Weights of a small transformer language model: 3467 steps.
Each number is 128 + 32 x the weight over its row's rms, rounded and kept within 0 to 255. Layers, rows and columns count from 0. The size above them is the row's rms in percent of the matrix's.

# layer 2 attention query, 64x96, rms 0.166, rows 0-13, columns 0-95
size [ 62  82  72 104  94 128 115 110  72  81 116 114 121 118]
[[ 88 125 141 156 145 141 116 176 170 108 107 103 103 174 171 115 158 137  91  93 119 115 149 120 104 111  30 144 163 189 117 141 140 118 139 114 114 121  94  87 120 111 161 146 133 146  90 104  78 104 145 100 144 178 124 119 129 123  93  93 120 162 123 100 146 158 147 112 126 163 166 150 180 104 103 155 126  99 175 120 109 147  89 146 100   3 191 130 136 152 168 164  76 172  91 137]
 [157 166 154 127  60 140 192 108 166 197 122 134  63  85 153 105 174 180 147  98 138 109  85  81 118 104 158 140 108 103  82 179 149 101 114 191 108  86 179 199 135  60 116 155 147 123 196 136 155 127 100 107  95 137 164 150 146 122 160 139 128  85 109  66 130 165 140  85 145 129 144 112  85 134 116 128 143 167 114 124  97 179 106 118 145 123 127 104 109 114 137 144 116  96 156 138]
 [ 77  93 117  83 162  79  69 153  91 138 138 169 197 161 113 122 130 113 134 113 159 151 180 126 138 173 113 164 117 153 133  93 108 164 149  61 150 131  81 139 124 164 103 150 180 117 101 128 125 207 139 140 135 101  87 125 126 138 136 113 137 112 122 125 153 114 136 152  96 170  81  92 159  83 166 142 143  93 118  74  99 140 142 109  46 102 171 187 153 136 122  57 126 148  87 107]
 [101 174 163 135  67  96 112 114 101 115 171  76 134 170  99 125 119  88 122 169  78 132  88 163 149 119  96 130 130 111 100  90 179 114 116  70 122 183  64 139 184 137 125 109 148 101 132 124 127 134 157 134 147 116 196  96  60 123  69  72 104 124  82 124 119 130  94 165  79 112  86 128 155  96 174 157  89 142 186 108 118 113 161  86 122 143 123 132 170 127 105 167  84 127  99 163]
 [104 148 178 179 140 157 153  77 138 109 137  94 153 195  69 134  99  99 164 116 149 107 111 116 151 138 100 100 124  95  83  77 110 171 141 165 160 173 176 118 111  90 159  69 133 166 153 123 124 112 174 144 118 103  64  65 112 164 164 108 102 157 140 144 139  93  58 127  77  92 102 138  76  81 135 149 148  99 165 115 122 140 154 165 163 187 140 124  87 173 155 128 118 107 129 133]
 [169 112 162 149 131 118 151 108  57 108 111  82 102 177 159 201 162  93 175 137 108 127 111  97 148 156 148 129 147 150 190 142  50  90 128 128 131 160 149  67  98 129 121 166  60 156 161 139 113  65 123  93 116 143  73 151  90 150 134 136 142 150 102 102 118 111 131  90 100 178 118 166  71 136 169 129  53 163 154 113 109 111 121 114 116 127 109  84 125 141 155 129 157 120 143  68]
 [112 102  92 146 128 111 124 128 173 191 176 176 140 106 130 143 123 119  58  89 167 122 147 142 110 175 111 205 125 102  78  82 107 160 176 150 151 106  75 148 129 166 133 105 132  92 119 127 122 123 165 155 114 134 129  59 110 140 165 198  74  96 147 116 167 162  93 208 112 105 123 102 111 118 163 116  79  56 150  92 113 143 146 155 124 170 137 157 122 158 139 132 105 133 151 171]
 [133 138 162  77 195  86 114 138 148 113 226 141 102 139 123 135  89 149  88  99 157 114  95 128 124 145  72 116  80  79 107  68 133 140 130 108 129 132 124  89 197 127 137  62 104 137 137 153 149 103 126 128 104  91 193 120 165 130 179  38  83 118 145 127 122 118 129 154 192 131 182 111 106 151 122  95 122 113 103 147 112 128 120  94 140 111  69 101 115 150 106 167  91  88 126 136]
 [114 105 126 120 150 148 132 164  76  19  74 113 160 165 104  77 150 117 105 219 112 146 104 175 176 129 160 135 157 131 144 111 138 134 153 117  80 148  35 165  94 134 156 142 109 124  84  87  78 118 116 153 154 119 127 157 123  81 157 168 112 109 119 145  87  78 121 153 133  88 155 132 127 119 141 129 122 132 166 141 121 117 133 108 127  69 100 140 122 170  84 184 145 178 139 117]
 [131 126  63  89  93 127 138  90 126 173 166  98  97  96 166 145 152 161 122 121 137 119 132 115  64  48 101 141  98 136 106 129 155 130 112 134 166  79 168 130 153  87 131 187 154  78 115  92 171 146 127 106 126 182 180 153 164 165 106 127 162 130 155 170 128 179 195 104 148 132 151 117 127  88 139 125  99 153 145 101 126  70 194 152 131 179 153 105 194  70 151 149 110 138 127 133]
 [ 74 115 143  89 155  91  88 122  24  79 163 151 139 159  85  89 119  67 126 115 125 137 158 169 155 173 129 184 137 132 144 140 147 106 130 100  77 170  59 133 139 139  99 108 135 141  86 148 121 133 173 130 145  94 145  90  94 101 134  77  96 142 112 127 151  85  98 182 106 120  75 133 133 109 146 154 142  84 112 158 125 146  85  85  67  80 148 185  94 165 147 113 124 138 111 124]
 [151 167 177 165 121 128 147  54 149 133  77  99 146 135 163 157 143 133 119 163 142 133 108  92 159  68 153  75 101 124 126  92 132 141 121 161 128 156 137  39 138  93 182 144 135  97 147 130 125 135 149 109 104 154  90 171 128 178  44 121 190 164 103 152  87 136 152 102 169  99 117 146 168  94  96 145 122 188 146 132 131  94 175 161 140 127 103 102 145  71 105 192 161 140 120 135]
 [112 128 171 114 174 147 152 107 199 117 145 170 114 137  72  59 160 145  99 131 154 125 147 142 135 148 115  98 108 142 140  63 103 141 128 150  85 159 164 153 167 163  93 104 120 180 148 169 133  82 112 122  95 111 120 152 139  59 124  41  95  92 130 112 155 132  85 154 144  75 152 153  89 124 160  92 148 109 150  82 115 142 117 129 150  78 103 137  67 183 170 119  90 166 144 169]
 [123 114 121 169 135 110 114 137 105 122 120 159 209 125 118 176 171  99 135 141 145  75 128 120 128 103 154  92 125 143 156 183 119 104 118 154 140 140 100  42 122 176 111 121 110 127 153 120 139 143  80  66 125 125 122  93 168 177 114 140 164 174 134 128 117 106 183  79 130 125  52 154 109  54 122 126 165 207  71 136 134  64 117 186 116 133 134 112 139  60 146 152 145 130 133 134]]